From a checkpoint of a small transformer trained on Wikipedia: tied embeddings, 6495 steps.
Each number is 128 + 24 x the weight over its row's rms, rounded and kept within 0 to 255. Layers, rows and columns count from 0. The size above them is the row's rms in percent of the matrix's.

# layer 6 MLP down (transposed), 384x96, rms 0.186, rows 106-141, columns 0-95
size [ 77  85  92  98  88 132 103  84  90  92 105  95 102  99 118 110  98 103  84 100  82 125 111 104  82  86  84  95 105  84  96  83 119  95 116  99]
[[101 141 181 104 130 120  92 160 114 105 122 127  98 105 133 152 145 153 139 145 140  89 129 108 148 167 133 129 109 153 141 152 159 122 108 144 170 190 121  91 118 123 129 143 126 131 131 146 173 114 149 103 167  94 157 147 110 140 146 145  99 140 117 140 131 128 121 136 144 147 108 115 106 140  91 181 173  98 103  87 142 121 134 117 169 131 107 156 143 133 126  87 131  84  94 145]
 [110 160  92 122 180  99 141 122 132 130 126 153 118 144 149 111 115 140 134 109 130 130 152 127 115 113  95 115 165 141 167 164 107 102 131 108 118 150 186 113 155 127 145 138 121 149 115 151 114  68 117 136  99 121 129 131 165  69 113 113 130 161 117  97 156 152 141 137 168 168 127 113 153 142 107  94 133 107 137 146 112 189 167 106 116 119 154 145 123 102 132 102 138 151 117 174]
 [145 131  72 126 151 153 139 160 141 172 101 133 150 167 112 152 161 110 139 148 102 136  78 119 138 129 147 124  84 111 125 184  62 160 122 162 111 137 137  98  94 133 145 115 122 112 106 157 130 115 146 119 114 136 141 117 115  80 107 126  67 119 134 155 153 147 120 127 131 123 115 117 128 129 140  90  84 156 110 146 110 120 121 126  89  97 146 145 115 158 170 127 120 121 125 114]
 [126 108 123 128  96 111 162 157 132 154 151 144 105  95 139 155 120 141 157 129 135 123 123 149 138 134 171 146 143 165 175  97 100 126 115 154 131 139 167  41 126 140  96 126 117 132 134 126 171 114 156 130 116 163 153 144 138 170 122 135 116 108 128 121 130 168 163 150  86 147  87 142 125 159 157 179 146 123 134 143 104 159 135 167 143 150 119 125 153 131 140 135 113 160 139 100]
 [168 146 110 135 133 141 139 146 127 148  76 123  93 103 134 111  73 112 148  92 105 105 143 100 141 123 134 126 136 101  72 139 102 109 109 152 148 141 169 123 166 139 105 123 101 121 120  92 158  90 155 121  99 154 106 109 123 115 113 126 144 109 120  43 125  88 129 113 146 110 127 141 180 133 129 102  94 130 150 140 125 132 122  93 115 107 122 141 168 114 137 124 135 144 159 104]
 [ 75 105 115 146 131 148 142 145 119 140 119 134 128 114  97 156 138 142 169 119 111 146 132 136 132  99 148 112 142 140 145 152 116 158 129 112  91 100 157 132 147 118 144 115  83 107 118 124 162 161 114 128 137 174 127 142  92  87  99 166 126 158  92 162 126 159 174 134 102 118 130 137 116 131 120 129 106  91  63 156 169 126 124  97 110 134  86 155 139 118 145 167 153 125 165 154]
 [152 135  75 118 129  85 150 161 123 132 105 128 136 129 155  93 125 163  86 123 143 140 143 119 180 186 124 110 132 174 146 133 131 169  98 163 102 146 130 106  86 134 147 139 129 125 125 131 139 102 141 155 128 103 114 121 113 116  97 160 122 151 163 124 117 152 126  82 127 139 121 121 155 149 101 101 128 119 160 116 144 104  84 111  86 142 170 149 152 114 155 110 140 167 145 105]
 [143 147 117 119 154 122 157 131 141 116  92 127 138 182 106 132 119 127  87  92 118 109 122  91  97 108 134 100 137 110 118 152 107 162 150 105 160 130 179 101 136 147 132 111 149 130 136 145 134 119  88 136 136 135 100 141 115 103 150 156 131  82 114  73  96 166 123 126 152 142  95 130 100 118 109 114 119 158 133 171 119 160 114 125 108 153 131 149  70 116 125 171  95 147 151 174]
 [160 121 150 146 117  93  77  93 147  89 121 127 110 112 156 131 122 149 153 106 110 130 102 162 143  94 133 117 127 163 120 102 114 109 115 115  96  99 125 146 139 112 126 127 131 101 159 103 124  89 155  79 114 113 143  70 148 106 129 125 148 169 144 111 184 146 139 100 118 138 116 135 107 130 127 112  93 136 133  77 109 138 126  62 139 160 126 127 111 167 155 155 101 114 114 137]
 [128 124  82 118 149 135 132 182 182 135  93 140 146 103 122 148 132 132 143  87  96 168  55 164 129 108 137 116 112 116 103  94 157 118 132 112 179 109 115 105 152 101 158 172 114 131 128 151 138 128 126 119 103 106  96 108 128 110 120 144 138 138 128 138 155 121 133 143 104 117 123  92 151 140 118 148 123 152 105 107 143 127  98 130  84 151 135 139 164 123 139 118 109 132 198 113]
 [111 145  90 140 179 168 139 115  89 151 120 120 152 137 152 130 143 155 123 104 125 135  99 107 133 134  94 102 105 149  85 133 114 116 151 151 108 129 105 115 140 107 113 142  92  96 114 129 186 128 144 119 116 141 137 101 121 180 116 101 179 156 101 120 129 134 121 120 152 134 127 133 168 131 132 164  86 151 104 111 115 112 144  73 155 142 157 168 154 127 131 113 115 147 187 131]
 [109 160 120 150 127 131 196 111  85 131 150 132 155 138 122 140 144 167 126 137 168 175  91  97 111 118 120 108  84 109 116 104 100 129 130 136 121 132 100 146 129 134 127 109 115 173 152 133 134 124 172 142 134 163 104 119 126 121 120 142 130 135 164 102 131 120 136 146 172 170 139 122 101 133 112 137 119 175  83 130 152 168 109 150  91 133 158  98 122 139  94  74 113 126 119 162]
 [189 176 142 126 159 125 158 141 119 154  97 124 103 103 132 194 145 112  84 118 146 101 136 155 102 114 157 161 123 149 117 142 133  82 122 152 116 149 159 113 161 133 129 135 106  98 120 139 138 123 139 124 131 159 106 159 101 163 109 135 149 117 139  84 100 147 115 122 151  91 101 109 125 113 125 156 158 135 125 137 144 115 105 121 146 164 145 169 137 151 132 159  81 168 148 128]
 [137 142 120 115 145 108  83 143 106  96 105  98  89 111 162 136 155  73 165  94 115 163  99 138 130 121  96 117 104 121  99 129 112 146 152  97 157 151 155 109  69 113 130 110 118 120 113 106 138 120 136  86 116 149 158 113  87 141 148 130 113 118 163 129 108 115 178  82 104 114 142 136 118 129 131  97  99  96 105 119 162 133 121 125  72 103  92 127 136 139 105 134 133 154 145 127]
 [119 142 137 153 117 125 108 122 147 148 152 143 114  80 121 158 141 122 115 159 129 162  97 122 104 168 145 116 107 130 144 128 112 146 138 112 112 142 109 133 149 143 140 132 118 126  95 119  71 140 140 131 127 104 121 119 151  97  79  86  92 133 119 103 173 170 148  99  89 128 145 131 164 102 132 121 113 139 102 107 100  72  92  84 135 114 120  83 126 174 119 111 135 135 164  79]
 [ 97 147 116 147 152  97 145 152 125 123 100 135 123 127 103 116 153 103  70 117  96 151 125 132 177 114  99  92 132 125 119 138 112 135 155  97  59 146 157 140 117 146 172 170 128 146 161  89 127 123 108 160  58 141 113 132 144 133 136 112 125 106  97 138 132 111 147 134 121 134 136 100 105 124 127 141 117 132 134  90 121 146  70 137 121 126 154 138 147 104 136  78 126 102  92 122]
 [126 118 161 100  78 134 154 140 131 151 122 109 110 142  95 131 136 122 109 108 165 149 168 131 130 148 110 159 132 123 121 136 130 109 141 106 162  86 155 126 123 104 135 167 116 121 155  98 139 132 119 167 131  89 109 139 174 117 165 129 115 110 105  75 143 114 143 117 127  97 136 136 100 146 153 154  91 141 114 167  52 133  95 155  97 140 136 119 116 104 129 126 180 168 125 123]
 [133  71 190 138 136 154 109 136 123 116 134 151 146 131 154 139  90 122 176  93 127 133 137 121 135 164 131 172 100  79  88 134 125 128 140 136 136 109 141 125 144 177 138 142 112 132 101 117 165 140  85 116 166 102 123 128 153 100 140 111 135 109  99 101  83 138 119 115 122  76  97 166 104 114 103 130 125  81 128 119 152  98 153 132 149 117  86 117 123 115 153 122 119 116 147 123]
 [ 85 176 117  94 188 169 147 147 112  79 160 125 126 116 135 137 110 115 127 145 156 177 121 131 122 108 131 134 116  78 143 155 122 162 133 130 159 126 126 126 158 142  96 113 137 124 133 101 155 128  61 107  94 139 122 161 135 130 109 122 169 160 139 111 128 157 127 137 124 143 161 118 131 121 140 115  95 162  80 148 125 131  97 111 142  94 152  96  90 130 137 115 144 100 142 121]
 [123 178 157 129 169 107 133  95 182 148 118 104 111 159 152 155 105 179 100  96 139 176  97 123 126 109 155 106 144 149 138 121 156 147 135 120 112 111 131 121 133 166 150 138 147 120 160 106 113 154 155 114 144 107 109 123 148 119 141 123 162 206 126 126 121 193  95 124 114 141 155 112 110 145 150 133 110 120 116 161 161 117 110 126 146 106 136 139 148 131 132 112 152 132  95 109]
 [ 86 151 137 116 153 154 140 118 148 142 142 121 162  97 133 108 112 143 156 127 118 154 154  67 106 106 148 138  93 121 164 141 147 147 123 155 144 142 115 117 129  80 120 145 135 124 120 189 101 155 142 173 120 106 113 100 128 129 151 171  95 111 112 120 108 121 135 110 104 159  81 106 103 111 121 139 176 145 145 110 121 134 102 154 151 104  94 167 125 102 144 122 110  78 126 108]
 [150 133 108 140 136 131 104 139 162  95 144 121 145 136 148 115 129 135 113 140 142  88 106 104 112 126 133 152 127 112 116 116 116  95 101  92 186  81 167 116  94 125 110 117  88  99 134 106 146 104  98 137 110 123 107  87 131 125 144 139 136  87  62 102 122 115 124 139 124  91 148 141 131 130 165 137 126 152  95 141 107 106  75 121  81 127  79  94 114 104 139 143 143 171 135 114]
 [ 85 112 121 154 166 159 112 145 117 170 139 164 175  79  98 102 133 149 160 124 144 125 143 139 116 148 133 143 166 110 115 137 121 168 119 128 110 170 139 140 106 137 140 142 106 133  79 143 133 110 111 159 138 149 142 114 125 128 142 156 118 156 113 107 145 132 119  72 117 117 143 145 134 115 186 114 102 126 154 154  90 107 137 143 133 163  87 105 161 112 129 172 114 169 147 154]
 [132 121 102 107 105 126 174 148 157 112 165 104 139 125 136 141 150 164 127  90 122 130  89 139 128 127 135  98 108 128 119 120 116 140  80 131 116 131 124  84 132 128 122 115 132  99 145  95 135 160 132 109 128 129  88  91 102 157 157 168 120 134 120 133 115 139 177 112 110 123 169 168  90 161 113  79 150 139 123 138 157 159 147  83 160 125 153 145 109 133  71 145 137  75 135 116]
 [ 97 171 111 142 145 134 163 129 100 107 161  97 144 140 150  94 134 127 125 137 127 116  98 161  99 129 111 131 128 108 149 145 166 132 122 152 158 144 110 160 136 102 140 134 132  96 116 141 127 141 121 110 124 129  86 141 133 116 134 116 140 111 141 116 187 147 103 136 132 154 174 152 140 114 137 120 127 156  91 141 189 120 129 163 182 133 178 172 104 148  80 127 119 117  96  76]
 [106 137 153 156 116 111  80 115  88 132 123 127 126  89 121 167 121 157 120 137 123 127 145 138  93 100 173 123 125 124 134 129 151 103 121 104 129 146 134 106 129 143 126 154 137 102 166 178 112 145 149 116 143 118 102  84 155 113 114 135 130  80 116 118 125 127 161 131 130  95 168 155 135 118  99 105 119 102 174 108  80 134 129 130  98 127  89 131 137 109 135 145 164  87 135  50]
 [140 125 111 104 172  92 142 140 116 147 106 136 152 148 139 159 143 103 127  55 141 134 142 145 164  90 104 128 140 139 127 123 117 124 128 124 108 148 132 111 125 176 155 115 108 142 169 114 153 114 102 104 111 161 147 134 155 161 164 122 114 117 106 127 112 116 155  99 124  99 137 133 151 126 137 104 171 163 126 116 130 152 153  47 117 103 181 116 175 125 139 124 119 114 155 140]
 [147 166  85 111 105 157 182 162 162 136 123 147 149 120 141 108 126 142 124 152 106 129 168 114 126 120 114 155 121 126 108 144  59 123 138 142 118 158 145 111 146 143  85 108 151  79 135  94 157 111 111 148 140 122 122 114 101 124 132 146 115 134  86  93 131 124 147  82 151 125 113 114 100 127  94  86 138 142 132 146 140 142 109  87 121 129 139 183 152 112 134 145  75 104 145 128]
 [107 127 122 160 147 104 119 177 106 112 133 167 102 141 139 137 176  91 132 103 132  97 128  96 168 105 137 128 108 112 123 103 133  93 158 123 149 108 183 123 102 119 101 150  80  87  91 123 194  88 122 125 119 152 111 159  82 147 125 106 146 103 144 150 129 120  90 138 131 122 143 101 144 116 114 132 141 144 109 114 134 141 135 100 138 158 114 128 138 155 113  93 110 161 129 162]
 [125 141  73 142 149 117 164 157 162 124 139 130 142 103 132 185 142 105 100  96 152 123 120 126 126  95 119 150 111 121 137 151 103 112 125 108 147 129 165 130 159 178 119 147  66 150 108 116 106 119 153 151 138 168  95 153 111 137 128 117 132 117  94 131 104 153  92 155 156  97 127 148 159 136 134 110  79  95 136 160 120 142 137 121 147 127 174 146 140 129 150  91 128 128 147 178]
 [166  95  95 147 121 108 141 139 129  82 112 123 109 133 160 140 119 105  86 104 108 143  90 105 168 161 109  70 164 124 141 127 139 149 109  72 116  87 118 124 120 106 120 129  99 120 124  92 153 139 125 140 106 140 129 100 134 126 116 119 109 124 124 141 150 120 152 139 116 123 115 141 174 139 108 125  57 119 114 114 157 136 158 142 111 114 182 136 168 140 110 133 145 177 134 163]
 [136  96 198  96 113 128 116 122 126 136 111 149 154 118 152 141 137  76 149 124 124 118 112 140 120 136 184 135 131 105 116  92 105 148 180 119 153 104  63 119 136 148 115 140 160 108 155  92 131 147 122 110  98 140 159 121 135 118 167 164 125 116 125 101 119  96 125 122 159 161  98 150 154 154 136 161 170 128  94 120 148  93 114 153 124 128 147 131  87 162 124 115 110 123 129 118]
 [148 126 150 140 121 174 123 102 127  94 102 148  84 136 157 139 115 102 120 141  85 146 121 134 137 101 115 141 110 143 133 117 163 112 144 112 165 156 101 134 155 115 144 113 119 139 114 108 102 157 126 139 143 110 131 122 101 137 116  81 148 168 111  71 102 131 112 112 137 160 175 148 149 133 158 138  68 182 105 117 107 139  71 109 119 141 106 115 139 122 186 111 143 115 116 120]
 [ 79 140  74 146 135 117  72 190 112 113 130 147 178 150 106 133 157 166 101 158  85 114 104 121 121 150 143 119 120 114 100 120 122 126 126 130 117 107 126 139 130 128  94 112 120 149 102 133 109 120 114 121 132  83 120 151  90  92 128 148 114 184 171  98 131 132 131 144 156 127 152 158 147  87  96 144  83 143 137 131 133 116 129 125 119 163 124 134 156 124 108 106 164 138 117 156]
 [101 104 201 142 135 170 140 122 173 133 145 115 143 132 114 128 144 116 104  76  92 150 134 140 143 131 121 147 119  96 124 116 110 129 128 124 151 111 159 118 147 115 116  74  98 113 100 103 121 171  76 118 153 109 146 112 101 112 150 118 169  95 153 150 108 119 180 112 112 142 133 126 141 170 130 136  96 133 121 159 123  88 148  78 131 156 111 140 128 112 125 117  95 155 135 119]
 [154  90 113 151 154 146 103 120  82 111 138  99 141 150 101 156 144 101 152 151 159 126  85 151 119 124 127 152 107 132 138 110 116 137 191 152 166 125 172 128 101 127  90 149 133 138 123 186 139 130 121 155 147 133 139 110 124 123 123 132 133 103 126 113 188 133  91 115 131 129 173 127 172  91 139 153 123 125 165 103 166 149  70 126 127 108 106 127 127  96 131 132 104 140 128 114]]
# layer 6 MLP up, 384x96, rms 0.182, rows 107-142, columns 0-95
size [ 95  98  91  97 125 106  96  99  95  98  91  95  96 112 102  97 106  85  93  95 122  94 102  92  93  92  93 104  89  92  82 100  95 109  93 103]
[[132 132 145 113 124 118 123 118 135 119 166 127 129 168  97 115  69 124 156 128 143 166 188 123 103 145 144 132  74 111 158 141 166 107 106 138 132  90 130 131 141 108  98 129 178 133 135 131 123 180 145 141 126 152 143 149 101 135 155 124 136 104 143 138 119 174 114  87 173 104 118 148  97 134 130 167 124 130 130  85 105  79 121 152 110 116 119  99 109  81 122 128 148 108 111 122]
 [137 170 137 132 151  91 117 146 164 130 126 188  91 127 133 136 151 155 123 145  84 129 139  84 118 123 166 138 103 109 156 144  88 138 149 138 145 164  84 149  92 131  97  92 126 157 148 112 109 107 122 160 156 127 118 147 167 111 135 143 112 138 146 138 177  98 113 142 113 148 149 117 133 147 137 117 105 129 131 106  93 120  96 186 124  96  72 151 112 136 136 130 128 134 152 144]
 [106 129 124 140 118 132 110 100 176 137  99 101 123 129 145 128 152 141 119 153 145 210 199 130 104 109 116 143 187  86 127 124  98 127 123 113 111 144 104  90 138 129 130 164 168 163  98 182 123  98 100 128 114 150 114 165 103 115 140 133 126 126 132 110 129 120  99 130 120  97  98 128 150  84 133 111 116 139  99 147 136 123 113 126 129 111 144  94 128 116  97 159 134 112 130 154]
 [112 141 131 128  99 151 144 114 112 144 120 127 106  94 134 104 110 164 173 100 102 147 103 140 159 128 155  88 110  92 119 136 122 125 112 137 144 130 111 141 136 122 137 126 139 161 164 156 139 117 147 158 134 115  83 144 148 121 133 145 117 121  75 119 123 107 138 143 142 153 107  75 173 114 131 138 119 133 184  74 146 132 124 159 131 130  93 113  83 190 113 151 108 129  80  96]
 [121 131 149 114 100 132 168 122 125 158 132 129 133 167 122 154 167 100 113 116 146 175 125 121 108 106 175 113 128 124 127 175 126 112 119 130  99 113 163 116 138  88  94 149 166 101 161 139 140 118 118 136 142 149 164 131  81 100  98 143 171 153 122 151 141  79 119  98 112 102 110 112 145 137  81 130 128 155 131 145 137 123 112 162  97 135  89 129  79 102 124 144 160 169 143 140]
 [126  85 153 149 146 151 138 166 115 119 124 166  85 155  69 128 159 143 118 133  85 137 150 132 118 108 130 137 169  80 142 115 123 125 123  89 162 119 124 151 102 124 143  96 117  94 164 133  85  92 118 125 121  74 151 168 117 106 106 120 132 122 148 124 134 111 108 136 126 123 103  93 160 104 143 112 126 146 135  88 138 104  97 171 144 125 114 104  94 119 133 151 100 173 133 130]
 [121 152 147 141  92 168 140  97 130 117 131  74 159 149 156 151 152 132 113 140 150 155 105 123 152 132 119 150 150 129 116 102 135 101 155 116 141 135  95 115 119 129 126  79  97 123 158  95 107 123 100 160 143  77 156 133 127 136 129 180 138 141 132 100 148 111 138 121 103 172  81  96 149 142 100 116 194 113  99 174 102 146 119 149 113 137 137 134 149 148 125  87 133 149 115 119]
 [117 137 111 152 131 112 110 114 163 138 124 140  79 126 108 159 137 158  89 124  62 100 123 163 144 123 148 116 134 134 186 106 143 108 136 144 147 107 125 182 127 140 128 118 133 122 150 127 126 144 118 119 156 115 137  98 140 115 124 105 181 104 117 115 154 156 109  90 108 135 163 160 136 139 144 151 137 173  99 151 144 103 142  68 180 118 133 113 122 166 157 112 159 117 115 127]
 [ 95 105 128  71 115 122 101 150 148 153  94 123 129  96 129 163 169 189 141 139  90 146 103 109  97 122 153 106 171 134 137 114 166 135  98 138 148 116 112 139 172 129 163  94 112 133 150 118 156 169 117 143 153 159 131 137 160 137 113  97 130 172 117 134 149 109 112 161 132 162 108 182 123 123 138 116 140 106 131 131 105 135 111 149 160 143 133 104 120 115 116 137 140  93 158  98]
 [155 156  94  92 155 142 101 115 101 130 184 125 151 147 112 144 130 139  90 133  97 107 156 102 123 103  85 102 139 134 165 128 148 133 150  99 168 148 102 163 143 150 122  90 144 147 132 167 159 128 140 119 170 131 162  95 106 141  97 124 152  99 154 130 106 170 132 126 102 140  97 147 122 135 121 108  89 168  92 125 111 186 146 151 129 126 127 161 123 145 107 129 113 125 129 142]
 [166 108 162 116  81 151 153 117 184 114 151 153  97 131  90 161 133 141  85 108 121  96 132 108 168 165 170 169 117 120 132  98 137 103 131  99 134 148 114 128 124 103 164  93 131 137 100 140 108 113  93 139 146  83 139 123 160 137 147 144 124 116 148 144 127 169 122 111 113 188 140 117  93  87 134 132 133 136 169 130 109 126 124 109 142 145 127 134 169 120 134 165 107 130 116 140]
 [148 139 123  97 162  83 149 152 124 147 104 147 125 149 122 150 161 102  78 131 138 168 147  79  90 154  90  99 163 109 119  98 125 137 107 125 120  93 157 117 106 123 114 130 114 126  99 161 123 138 146 135 101 120 169 106 152 136 117 133 180 158 143 174 161 104 114 122  95 121 116 110 152 129 103 121 132 139  87 170 100 133 144 148 136 180 105 122 126  89 133 122 121 157 142 128]
 [157 106 113 140  87 135 168 139 151 142 177 113 147 139 123  83 152 145 146 116 107 148 170  99  77  92 130 144 132  73 176 132 160  97 130 134 115 128 139 125 141 121 117 131 104 127  99 119  87 165 125 140  85 131 136 118 124 110 126 137 147 113  77 141 153 159 139 176 104 129  84 147 124 134 145 169 160 159 158 135  90 114 132 131 109 124 140 135  91  99 135 116 132 128 126 118]
 [ 73  96 101 136 127 158 101 108 155 100 103 129  95 142 109 110 103 156  85 130 102 142 100 107 128 183 113 144 146 130 142 168 148 139  72 127 168  83 117 105 133 110 137 147 120 135 123 154 103 150 119 126 138 111 183 148 166 168 139 153 113 143  89 121 129 129 101  98 143 173 143 132 113 136 120 122 148 135  95 115 134 114 154 149 135 109 148 120 156 110 132 164 138 116  97 155]
 [141 141 105  55  97 158 154 140  88 163 174 138 126 133  96 172 170 137 102 132 133 164 109 123 135 121 122 167  93 123 132 114 128 138  93 129 142 148 117 135 122  99 164 133 161 138 116 124  64  90 115 105 149  97 152 113 153  93 132 119 141 109 179 109 123 155  89 153 114 126 115 150 154  96 166 143 125 153 113 123 129  94 100 134 132 106 119 148 121 123 122 124 123 112 131 122]
 [141 124 125 137 181 119 132 154 169 126 131 132 133 172 129 140 130 149 194 113 114 116  88  87 126 128 146 117  88 109 158 122 112 117 147 117 130 108 109 156 149 160 122  87 136 150 123 119 114 107 138  91 129  65 103 160 135 148  87 124 167 126 116 154 120 118 106 122 130 121 121 143  95  93 108 159 139 158 161 112 131 131 116  89 138 150 101 167 116  91 117 140 156  95 127 169]
 [ 86 141 135 168  95 112 106 143 146 149 113 117 134 133 138 116 153 121 131 121 146 194 132 131 121 118  90 147 130 136 169 116 158 159 134 149 103 124 146 150 114 153 127 120 112 172 102 131 127 127 132 140 115 133 151 101 137  38 105 125 151  88 118 115 148 141 128  75 156 170 124 149 110 102 150 151 133 180 123 118 135 106 157 144 130 140 150  82 131 131 121 156  90 123 103 115]
 [134 124 166 103 100 110 153 181 151 173 124 165 108 110 119 157 160 163 116  90 138 124 105 145 127 138 146 123 125 109  70 113 132  89 106 108 104 121 137 125 105 109 148 117 157 139 129 122 140 103 121 128 117  93 126 128 119 150 156 105 123 137 119 142 101 138 132 197  90 119 112 135 119 119 160 128 162 152 168 139 133 182 176 119 184 165 129 116 125 114 131 139 143 146 111 151]
 [121  81 149  66  98 134  95 116 103 128  92 145 148 143  98 135 150 126 172 130 134 123 119 112 122 144 121 162 117  92 117 123 135  98 129 135 199 150 128 147 126  65 152  68 131 153 117 122 149 134  99 118 122 108 146 122 127 129 124 132 100 125 132 135 133  88 152 168 144 115  96 169 148 104 106  97 108 130 146 120  76 148 136 119 109 140 105  90 120 132 119 140 112 157 106 138]
 [122 113 111 140 132 107 149 165 139 163 153 110  92 108 128 158 155 105 120 114 140 154 125 134 170 143 157 166 122 144 112  89 145 194 118 108 146 115  98 134 115 119 111 118 108 107 139 108 163 103 141 114 111  91 168 130 103 161 106  89  71 121 149 153 114 119 123 124 139 128 100 150 124 123 151 135 142 160 121 142 149  96 134  96 108 142 123 107 123 195 145 180 134 125 121  86]
 [138 116  90 128 123 108 121 104 171 101 112 104 109 122 117 151 148 136 107 124 140  96 146  75 135 163 125 128 130 119 177 180 145 108  99  92 171 115 143 157 161 157 152 149 116 100 135 102 154 117 128 106 145 138 114  89 114 123 161 194 159 115 116 128 154 138 131 166 108 136 114 147 109 126 115 161 122 128 178 156 143 131 144 116  94 145 122 130  84 136 164 118 106  94 115 126]
 [132 129 120 132 152 113 154 138 160 134 115 136 171 100 171  99 114  87 154 178 144 129 156 122 145 111 107  92 104 105 113 111 181  94 134 107 127 119 123 136 157 127 116 114 140 123 151 114 140 138 123 125 111  98 112  63 119 164 129 142  84 122 151 124 137 112 103 117 127  91 135 164 107 146 143 101 134  99 126 130 121 166 130 117 131  97  63 177  99 128 106 134 132 146  94 170]
 [ 75 138 107 112 123 108 124 133 117 123  94 119 104 181 106 100 124 148 159 128 108 112  78 100 140 109 100 132 185 108 161  80 171 113 104  90 107 141  98 131 130 138 110 158 151 135 130 160 107 124 110 153 137 112 120 147 126 124 168 139 119 163 124  98 170 123 117 129 118 161 115 116  87 118  96 141 166 111 119 133 157 126 106  81 125 114 139 105 147 126 102 140 176 107 135 147]
 [134 118 110 101 112 117 126 122 163 121 112 133 134 123 112 123 151 185 119 121  91 115 138 121 138 112 137 114 185 151 112 131 108 134 103 136  92 129 123 118 169 134 135 153 146 183 148 142 123 150 179 112 138 112 166 151 107 115 132 137 108 117 147 115  76 124 109 132 119 132  96 118 129 177 131 138 169  89 130  90  91 124 150 115 113 135  51 111 156 108 176 153 123 110 149 123]
 [ 96 130 127 119 147 107 178 146 144 126 114 131 155 133 123 114 144  80 115 151 151 123 139  89  84 120 102 151 124 144 109 160  99 158 147 120 140 153 113  89 133 149 121 107 121 153 115 118 128 140 147 106 135 160 172 199  81 108 134 120 129 150 145 144 131 132 145 108 136 169 106  93 136  99 158 140 157 108 110  90 161 115 168 115  97 147  89 135 138 165 103 143 124 142  99 163]
 [191 110 134  94 114 132 112 151  91 141 164 166 122 121 136  93 139 116 112 141 160 112 139  77  92 145 119 160 130 119 166 122 158 151 132 115 126 114  87 123 154  99 133  52 160  89 141 134 146 141 112 107 131 100 144 124 168 122 165 107 180 124 167 105 128 156 133 143 134 125 146 158 111 111 138 111 141 120 141 125 170  88 125 135 148 125 149 150 146 117 134 108 128 146 107 139]
 [128 133  82 112 126 139  83 107 116 159 130 129 145  86 154 112 118 103 188  96 145 112 102 112 109 144  42 117 142 145 154 109 144 135 117 119 157 130 129 150 160 119 129 106 126 147 124 115 110 105 128 132 104 113 118 102 147 108 103 130  99 127 147 123  88 181 140 132  91 135 118 151  84  94 144 123 149 122 135 112 153 117 134 131 129 174 139 160 161 133  95 127 116 116  93  82]
 [138 111 158 199 144 110 115 129 102 153 165 155 109 111 162 106 132  88 139 152 111 104 158 116  94  94 139 123  95 127 126 128 161 100 108 161 111 122 140 153 171 174 135 116 125 132 116 169 171 165 156 115 103 138 125 137  96 140 158 139 159  96 131 120 138 118 133  94 131 101 167 148 121 123 105 120 168 118 156 122 150 143 139 128 158 131  97 125 126 181 118 111 138 167 110 124]
 [164  84 123 176  89  92 131 103 144 111 150 100 149 114 137 145 152 102 108 158 159 146 123 124  61 103 130 135 153 159 144  98 111 120  96 115 107 153 128 134 138 150 143 118 130 159 136  83 136 170 188 154 138 106 131 143 128 104 139 125 143 106 145 138 120 111 128 168 145 168 170 118 116 102 138 139  86 130  92 150 119 117  94 126 122 130 128 128 116  86 155 136  90 104 116 133]
 [160  89 148 124 104 126 148 114 111 116 149 144 133 141  59 143 172 137 144 124 131 181 150 101 118 107 108 131  93 143 132  88 122  92 141 102 137 126 177 100 133 120 185 134 138 115 168 134 106 133  96 133 116 130 114 125 129 145  91 126 176 157 133 122 111 176 113 167 140 101 106 148 121 110 117 122 175 155 152 127  88 150 136 141 134  91 116 150  98 137 135 147 148 130 124 102]
 [152 138 125 134 122 140 102 143 139 147  68 135  96 134 135 145 130 131  96 124 124 130 132 129 130 130 159 117 128 134 165 125 124 118  57 146 132  81 136  84 129  89 117 113 127 104 149 141 129 141  92 178 111 179 161 109 107  73 147 146 128 157 124 166  85 147 133 118 138 168 123 135 142 154  71 162 134 181 135 143 105 152 132 119 168 121 109 132  95 142 126 127 127 132 118 132]
 [155 101 125  84 151 130 133 128 127 167 121 128 117  98 101 143  89 106 131 153 117 121 106 128 148  91 158  93 121  81  79 129 114  89 142 121 163 134 125 123  69 137 121 138 134 160 144 121 144 127 161 141 149 140 134 164 134 129 184 101 140 143 112 165 122 158 144 151 106 144 139 140 119 110 139 117 139 135 113 173 125 121 144  88 117 148 142 151  90  82  90 173 138 147  95 101]
 [ 98  89 144 144 121 168 133 127 124 176 115 157 139 155 113 144 128 136 118 172  90 116 133 140 101 138 178 123  95 156  85 103 153 107  82  82 146 137 138 152 122 130 126 119 135 130  85 110 111 112  89 127 121 133 111 136 104 100 169 118 119 164 148  96  98 171 133 176  82 150 116 101 118  72 132 137 128 140 130 128 112 168 124 130 128 138 149 136 147 122 159 145 140 152 146 114]
 [147 149  91 110 116 123 136 154 135 123 126 124 133  66 138 132 169 131 157 158 150 132  99 138 133 115 148 155 138  95 100 175 142 158 126 140 146 129  98 113 103 113 150 175 114 114 158 136 130  96 170 130 152 116 103 136 106 137 153 111 145 138 118 149 150 153  94 138 107 100 121 120  89 109 135  77  97 117 145  74 168 151  84 134 151 152 126 143 109 135 135 184 165 128 124 110]
 [133 129 106  91  84 127 146  81 168 105 137 125  93 144 132 101 149 208  86  91  73 137 152 123 122 142 162 124 127 123 132 134 131 138 107 117 123 126 111 112 169 138 179 128 132 134 133  93 115 101 162 111 139  99 123 125 115 144 140 154 129 133 141 144 102 152 141 152 147 116  50 167 129 123 122 105 138 156 127 146 107 140 144 161 140 142 135 145  92 155 139 117 124 138 137 146]
 [144 143  74 123  85 109 106 127 122 156 128  80 132 134 125 104 142  91 111 155 149 154 121 178  87 122 131 173 184 125 154 148 157 146 120  96 132 149 121 126 130 132 133 103  84 127 156 137 108 147  87 131  98  90 138 142  71 103  92 162 123 127 147 121 147 105 131 147 152 166 111 141 107 111 134 139 144 126  90 114 150 169 106 128 150 118 141 105 146 119  98 136 114  97 128 118]]